Part of a small language model's weights: a variant of SOAP for these matrices.
Each number is 128 + 24 x the weight over the matrix's rms, rounded and kept within 0 to 255. Layers, rows and columns count from 0.

# layer 7 attention value, 64x64, rms 0.17, rows 0-48, columns 0-63
[[125 105 115  97 137 151 169 109 147 154 120 100  80 152 191 112 128 133 107 153  72 151 142 141 143 147  86 111  66 130 139  98 103  89 134 108 131 122 107 125 131 137  96 135 144 151 127 128 138 199 102 118  69 166 162 142  93  87  64 159 111 135 179  97]
 [ 78 148 130 117 184 159 115 134 159 145 132 119 130 104 136 166  84 145  84  66 124 128 136 124 177 167 139  83  91 125 130 128 125 153 122 149  63 130 154 105  84 181 135 107 135 127 141 135 126 131  88  78 109 172 134 182 154 142  80 160 126  78  97 102]
 [139 156 112 115 113  83 143 101 150 147 118 115 115 126  90 134 120 188 160 177 127 127 166  85  92 153 105 141 168 166 163 132  92 152 105  99 156 115 161 114 123 102 135  75 125 189 124  96  95 135 130 174 161 152 138 137 113 112 156  90 141 165 138 115]
 [ 60 158 178 152 147 141 125 144 112 113 119 129 142 145 125 130 101  95  72 142 138 148 128 169 117 141 154 121 121 188 146  63 158  95 135  90 165  99  95 152 161 134 140 170  97 121 130 132  92 114 119 105 110 129 139 137 168 151 113 140 120 142  52 117]
 [111 157 157 146 139 119 103 143  97 114 126 167 148 128 100 169 153 112  98 138 154  75 110 108 101 159 121 108 112 161 126 131 122 126 127 141 125 102 155 132 160 159 161 121 102 109 142 103 135  83 135 107 109 110  99 123 139 169 170 115 151 104  68 152]
 [156 100 101 132 147 149 115 115 119 142 131 154 121 139 120 103 152 114 134 128 104 109 152 138 129 152 116 136 129 151 125 118 133  86 176 108 131 132 123 133 164 140 160 149 129 141 146 156 145 186 150 115 102 144 129 124 123 125 110 101 118 116 181 143]
 [123 120 153 133 128 100 145 128 126 174 112 119 126 179 159 139 179 124 154 196 188  90 108 113 110  89  79 149 128 143 135 124 138 142 128 112 135 119 123 110 109 128 113 129 100  82  88 108 135 139 108 124 100 145 166  95  98 123 156 138 130 160 161 137]
 [132  55 179  91 106 125  90 157  95  85 129 101 159  79 123 166 120 140 125 103 150 166 121 188 138 121 116 132 144 107 100 142 133 106 174 111  78 136 105 146 142 164 112 158 140 131 134 146 127 127 140 151 147 102 127 154 110 138  99 175 133 145 121 124]
 [ 81 125 152 106  90 107 129  98  93 175 126 134 127 110 106 138 106 150 187 117 134 169 111 118 119 150 101  99 150 139 150 147 133 135 150  96 107 110 101 140 118 111 135 156 197 220 148 105 139 139 119 156 152 122 159 183  95 126 118 102 132 164  90 128]
 [111 164 135 126  90 141 116 121  90 125 128 135 125 145 155  85 105 120  97 143  96 120 162  87 126 127 165 166 140 184 156 112 132 139  95 130 171 152 149 170 135 128 167 197 173 135  97 133 114 100 131 108 162 101 144 148 130 110 149 108 168 119 118 126]
 [133 139 133 151 120 105 131 147 120 144 156 137 131 112 108 130  88 139 172 115  96 158 168 119 136 138 101  87 105  67  77 108 119 119 131 115 136 103 131 119 119 153 122 127 103 117 141 133 125 164 113 112 103  95 121 152  97 130 149 147  95 121 142 129]
 [142  97 136 125 161 140 115 139 134 112 145 144 113  90 102 151 105 163 170 117 145 134 161 112 136 151 120  89 132 176 102 136 100 123 105 124  86  93 132 119 102 118  98  80 117 138 124 144 132 153 145 120 102 151 128 138 116  77 148 129 108 114 124 138]
 [168 128  92 117 162  95 115 109 165 155 138 117 117 157 109 185 109 104 137 121 107 123 146 104 140 123  82 122 120  71 125 140 129 135 120 153 119 168 174 103 107 143 171  91 145 101 111 126  59 162  98 130 137 145 144 131 125 146 107 106 109 112 172 138]
 [120 128 142 112 181 108 161 130 131 123 140 138 132 136 119 152 151  77 157 117 106 147 159 113 124 134 124 114 137 149 121 155 132 102 123 129 165 109 133 140 157 139 142 116  89 146 122 124 174 121 102 143  95 170 109 148 124 145 113 139 105 124 129 103]
 [115 120 128 141 141 153 141  90 123 107 110 148 108 111 152  76  94 122 134 119 103 131 148 100 125 126 143 109 156 186 115 109 117 160 129 133 144 127 131 177 124 140 116 187 112 168 103 150 167 158 147 113 128 135 133 122 116 146 137 125 137  95 130 135]
 [129 103 100 172 136 156 155 109 105 138 105 155 108 154 114 114 157  95 120 158 132 102 126 126  94 133 142 113 105 105 124 109 133 105  91 130 161 131 113 110 152  96 158 127 112 113 151 120  99 138 147 121 153 123 126 108 119 171 155  99 143  83 113 146]
 [133 133  91 122 156 114  91  66 124 176 152  94 142 131  75 101 157 110 166 145 122  87 106 112 126 130 146 185 141 158 164 131 137 125 151  90 124 135 174 116 122 124 146 115 137 128 155 143 102 155 141 132 135 127 124 129 120 106  96 116 152 146 145 144]
 [103 112 122 117 137 133 161 105 163 124  96 104 119 141 144 159 130 165 113 133 139 165 109 139 150 133 118 107 129  88 136  98 137  93 139 120 105 140  93  97  91 122 116 133 106 145 159 129  86 152 101 132 151 153 109  93 154 143 135 136 120 107 123 152]
 [112 121 176 135 184 161 127 102 124 130 158 128  82 123 101 143 115 129 130 144  94 163 132 127 107 148 127  86 118 135 141 103 128 128  54 143 134 115 130 147 139  88 145 118 116 154 115 121 116 128 137 141 142 128 132 165 143 167 138 102 156 126  79 118]
 [159 106 134 118 159 170 117 120 127 122  92 120 109 161 123 128 155 135 150 124 132 132  76 154 108 105 125 150 116 140 156 163  90 125  84 153  84 103 130 141 148  90 112 100 147  98 131 130 160 139 122 128 138 109 132 114 121 107 110 131 127 158 124 138]
 [137  79 101 153 123 120 117 151 125  96 161 142 146 132  52 141 120 170 147 123 110 111 136 142 121 128 133  93 137 108  76 133 130 118 120 123 143 116 158  99 131 135 139 124 108  83 137 138 119 155 140  93  76 114 122 140  94 116 128 131 130 138 166  87]
 [ 75 165  94 161  76 129 140 128 111 148 134 144 152  98 123  87 136 209 141 116 169 105 148 129 153 187 117 140 102 146 100 109 111 113 169 122 116 101  80  83 155 129 125 110 118 123 158 126 135 115 131  89 133 112 151 133  73 103 146 125 137 147 127 101]
 [ 70 159 131 138 126 106 146 114 136 131 138 112 164 189 147 143 175  81  94 138 118 140  68 157 128 119 139 153 112 108 109  94 164 157 138 143 156 103 108 138 182 111 131 123 120 114 119 113 136  87  78  97  94 128 139 132 145 165 106 138 119 156  55  81]
 [140 110 144 138 117  91 226 105 101 130 110 148 136  94 148 142 145 101 121 102 157 155 105 131  93  74 158 147 141 115 134 148  98 133 105  69 146 101 103 141 123 145  95 161 123 133 171 102 130 100 134 182 133 193 112 176 134  97 133 160 131 110 106 103]
 [132  91 148 114 105 101 134  91 102 160 153  88  85 106 116 128 131 162 101 136 139 137 100 115 117  70 125 131 164 120 153 125 119 163 126 128 154  99  82 164 144 121  82 124 106 145 121 142 120 135 176 139 124 116 124 140 138 159  90 107 152 184 129 138]
 [168 135  94 127 120 127 134  90  97 128 122 133 150 118 141 131 138  54 132 152 147 139 147 105  99 102 123 127 115 131 121 143 109 139 129 118 145 124 137 172 157 111 123 145 176 153 152 143  99 159 134 150 118 120 112 149  88 103  95 151 133 121 110 153]
 [155  74 161 103 102 103 159 119 108 111 128 122 123 135 131 118 112 126  96 129  65  94 173 117  99 102 175 133 124 128 121 130 126 110 120  89 147 133 138 137 113 176 132 177 116 147 156 130 129 140 120 131 135 132 121 133 142 149 138 128 142 120 138 109]
 [162 120  94 131 127  84 163 107 142 143 129 128 127 114 122 122 166 127 110 137 140 125 163 102 107 110 146 151 162 145 143 139 131 118 126 117 166 129  96 131 116 107 145 117 120 125 152 116 102 122 164 161 149 145 106  98 119  82 155 102  96 153 112 128]
 [149  96 172 116 142 143 103 135 108 117 109 121 105 120 163 113 119 172 131 130 132 118 163 144 120 165 148 187  84 172 145 105  80 162 100 139  98 123 161 142 107 138 140 127 147 129 173 126 130 110 132 120 188 122 141 124 131 148 185 143 133 115 129 141]
 [119 164 128 134 111 127 135 104 124 139 138 153 179 100 117 150 108 127 131 124 168 123 166 127 101 137 117 119 150 159 120 137 117 133 161 172 105 123 114 132 135 127 150 135 155 161 148 135  76 127 149 137 105 150 133 166 151 164 128 109 146 119  89 146]
 [136 109 113 123 107 154 147 121 128 135 101 140 149 151 126 112 141 113 142 130 129 123 135 107 127 113 144 129 150 133 123 132 109 115 122 124 112 153 135 146 111 130 115 159 155 150 142 134 115 138 122 121 165 124 121 117 152  96 153 140 134 100 107 147]
 [153  63 117 111 124  97 127 168 114 116  98 119 119 135  92 169 136 113 173 109 113 126 149 104 132 108 118 141 129 128  95 130 119 132 143 100 137 137 145  86 124 155  96 112 141 144 106 131 106 149 109 116 149 140 104 161 133 133  99 143  96  97 173 116]
 [159 118 118 123 150 112 117 135 143  95 126 131 119 138 127 130 138 145 132 135 146 126 122 104 137 100 134 136 149 140 123 123 126 135 100 146 143 142 143 111  97 105 113 122 107  92  90 143 117 135 130 103 130 132 114  86 159 122 148 125 118 134 188 158]
 [158 114  90 144 135 114 153 105 129 124 137 150 119 150 107 126 129 104 164 138  93 102 118  80 111 120 114 120 153 154  86 143 144 147  96 125 137 137 180  96 135 126 154 127 131 112  73 121 125 144 133 125 105 161 153 116  83 114 138  92 144  88 161 115]
 [153 121 133 147 126 204 157 130 114 165 141 137 100 112 122 110 101 134  77 158 148 109 116 107 116  83 111  85 126 103 150 142 145 138 114 126 104 145 115 136 100 155 132 174 141 166 189 150 123 121 146 113 123 135 113 143 179 156 112 116 168 154 111 165]
 [ 82 138 126 148 109 116 103 107 111 138 107 144 151 134 166 127 133 112 109 121 134 104 128 150 122 184 144 179  85 164 166 113 102 125 165 139 137 127 135 123 131 126 146 126 171 116 137 101  96 115 144 112 106 133 152 164 126 111 142 128 123 100 117 129]
 [ 75 171 141 162 126 174 117 155 133 108 107 151 139 121 146 103  69 132  92 110 175 133  95 175  96 105 119 105 119 127 142 110 168 126 145 110 144 127 140 104 139 127 161 162  96 107 133 152 146 104 137 133  88 153 127 116 118 144  90 114 130 118 119 104]
 [136 100 107 140  91 171 157 148 143 120  79 152 122 116  65 112  95 186 152 116 142 143 135 127 106 121  95 105 181 152 117 122 101 108 161 113  97 138 155  69 122 149 119 150 138 169 134 138 126 156 145 135 129 151 119 150 181 141 102 129 165 111 154 152]
 [135 132 123 122 168 135  86 115 117 154 156 119 113 116 114 116 143 142 192 111 101 103  87 113 156 140 123 145 118 124 147 146 111 128 139 168 108 130 142 113  99 129 108 115 132 118 135 135 156 144 144  97 111 108 106 133 151 147 130 118 132 126 193 170]
 [ 68 160 160 121  91 103 140 167 130 143 112 141 165 150 148 112 126 107 118 156 141 118 156 149  83 155 119  92 120 139 121 107 127 130 156 132 180 119 149 131 130 135 119 149 111 159 122 102 152 105 123 134  67 137 146 138 132 183 126 164 135 115 120  95]
 [132 164 120 147 112 133 122 175 129  87  92 111 143 121 141 125  79 134 121 117 146 186  96 178 101 107 116 104 112  63 144 130 117 137 123 109 162 119 139 120 140 107 122 123 115 134 174 116 120 104 104 154 116 100  80 139 134 145 101 159 105 156 138 138]
 [133 171 115 117  93 124 125 126 120 139 166 142 130 140 161 114 131 109 132 142 160 162 146 108 120  97  90 133 125 126  98 112 119 134 134 154 145  89 112 145 181  87 118  85 128 126 108 177 164 118 125 130  65 113 127 116 120  95 105 126 131 165 122 147]
 [168  97 115 113 140 118 114 140 136 182 156 106 140 186  98 152 168 102 164 143  92 142  98 117 129  97 146 110 147 120 100 140 146 155 120 139 138 112 137 142 154 110  94 111 172 145 123 144 144 193 144 104 101 122 138 144 139 127  93 116 117 146 125 130]
 [108 142 132 147 137 147 175 124 128 115 122 134 116 151 126 117 152 133 120 111 144 154 115 142 155 119 185 147 125 155 141 109 159 120 109 172 151 111  79 114 115  97 140 181 153 110 154 126 129 106 119 108 146 135 116 101 169 160 132 123 122 133  83 131]
 [107 139 127 123 132 133 155 130 121 102 125 137 108 107 110 121 127 139 119 122 146 130 151 107 125 134 151  98 104 150  91  99 107 118 100 144 146 112 110 121 155 127 104 110  97 141 138 160 157 133 118 117 165 122 125 108 120 154 106 150 157 106  83 125]
 [113 151 110 139  88 127 153 140 172 109 135 133 161 130 138 152  97 144 134 108 169 192 123 115 145 117 110 124 157 115  80 110 105 190 147 152 130 145 160 163 139 133  75 103 156 164 107 160 105 111 118 133 143 122 137 126 133  71 112 174 114 144  88 109]
 [153 104 108 144 126 125 148 128 119 110 145 125 124 105 136 106 152 108  84 159 131  98 130 105 115 113 163 112 140 136 124 154 153 152 103 134 164 122 107 131 122 112 125 136 108 131 142 106 146  93 168 127  97 142  99 119 119 129 155 113 144 131 116 126]
 [169 116 136 110  97 105 118 147 131 119 129 167 115 179 135 143 162  94 121 163 118 122 118 150  82 121 111 135 114 119 124 131 126 123 122 142 146 118 158 155 137  98 133 130 184 102 111 121 146 134 146 153  78 115 144  89 121 106 143 115 118 137 161 109]
 [142 121  94 141 123 140 125 104 136 124 137 116 158 145 120  99 175 109  95 138 105  94 105 173 126 133 177 144 120  92 121 138 131 108 142 156 138 159 131 138 161 118 135 130 122  96 158 136 119 144 140 113 143 101 143 106 142 171 103 154 160 136 133 137]]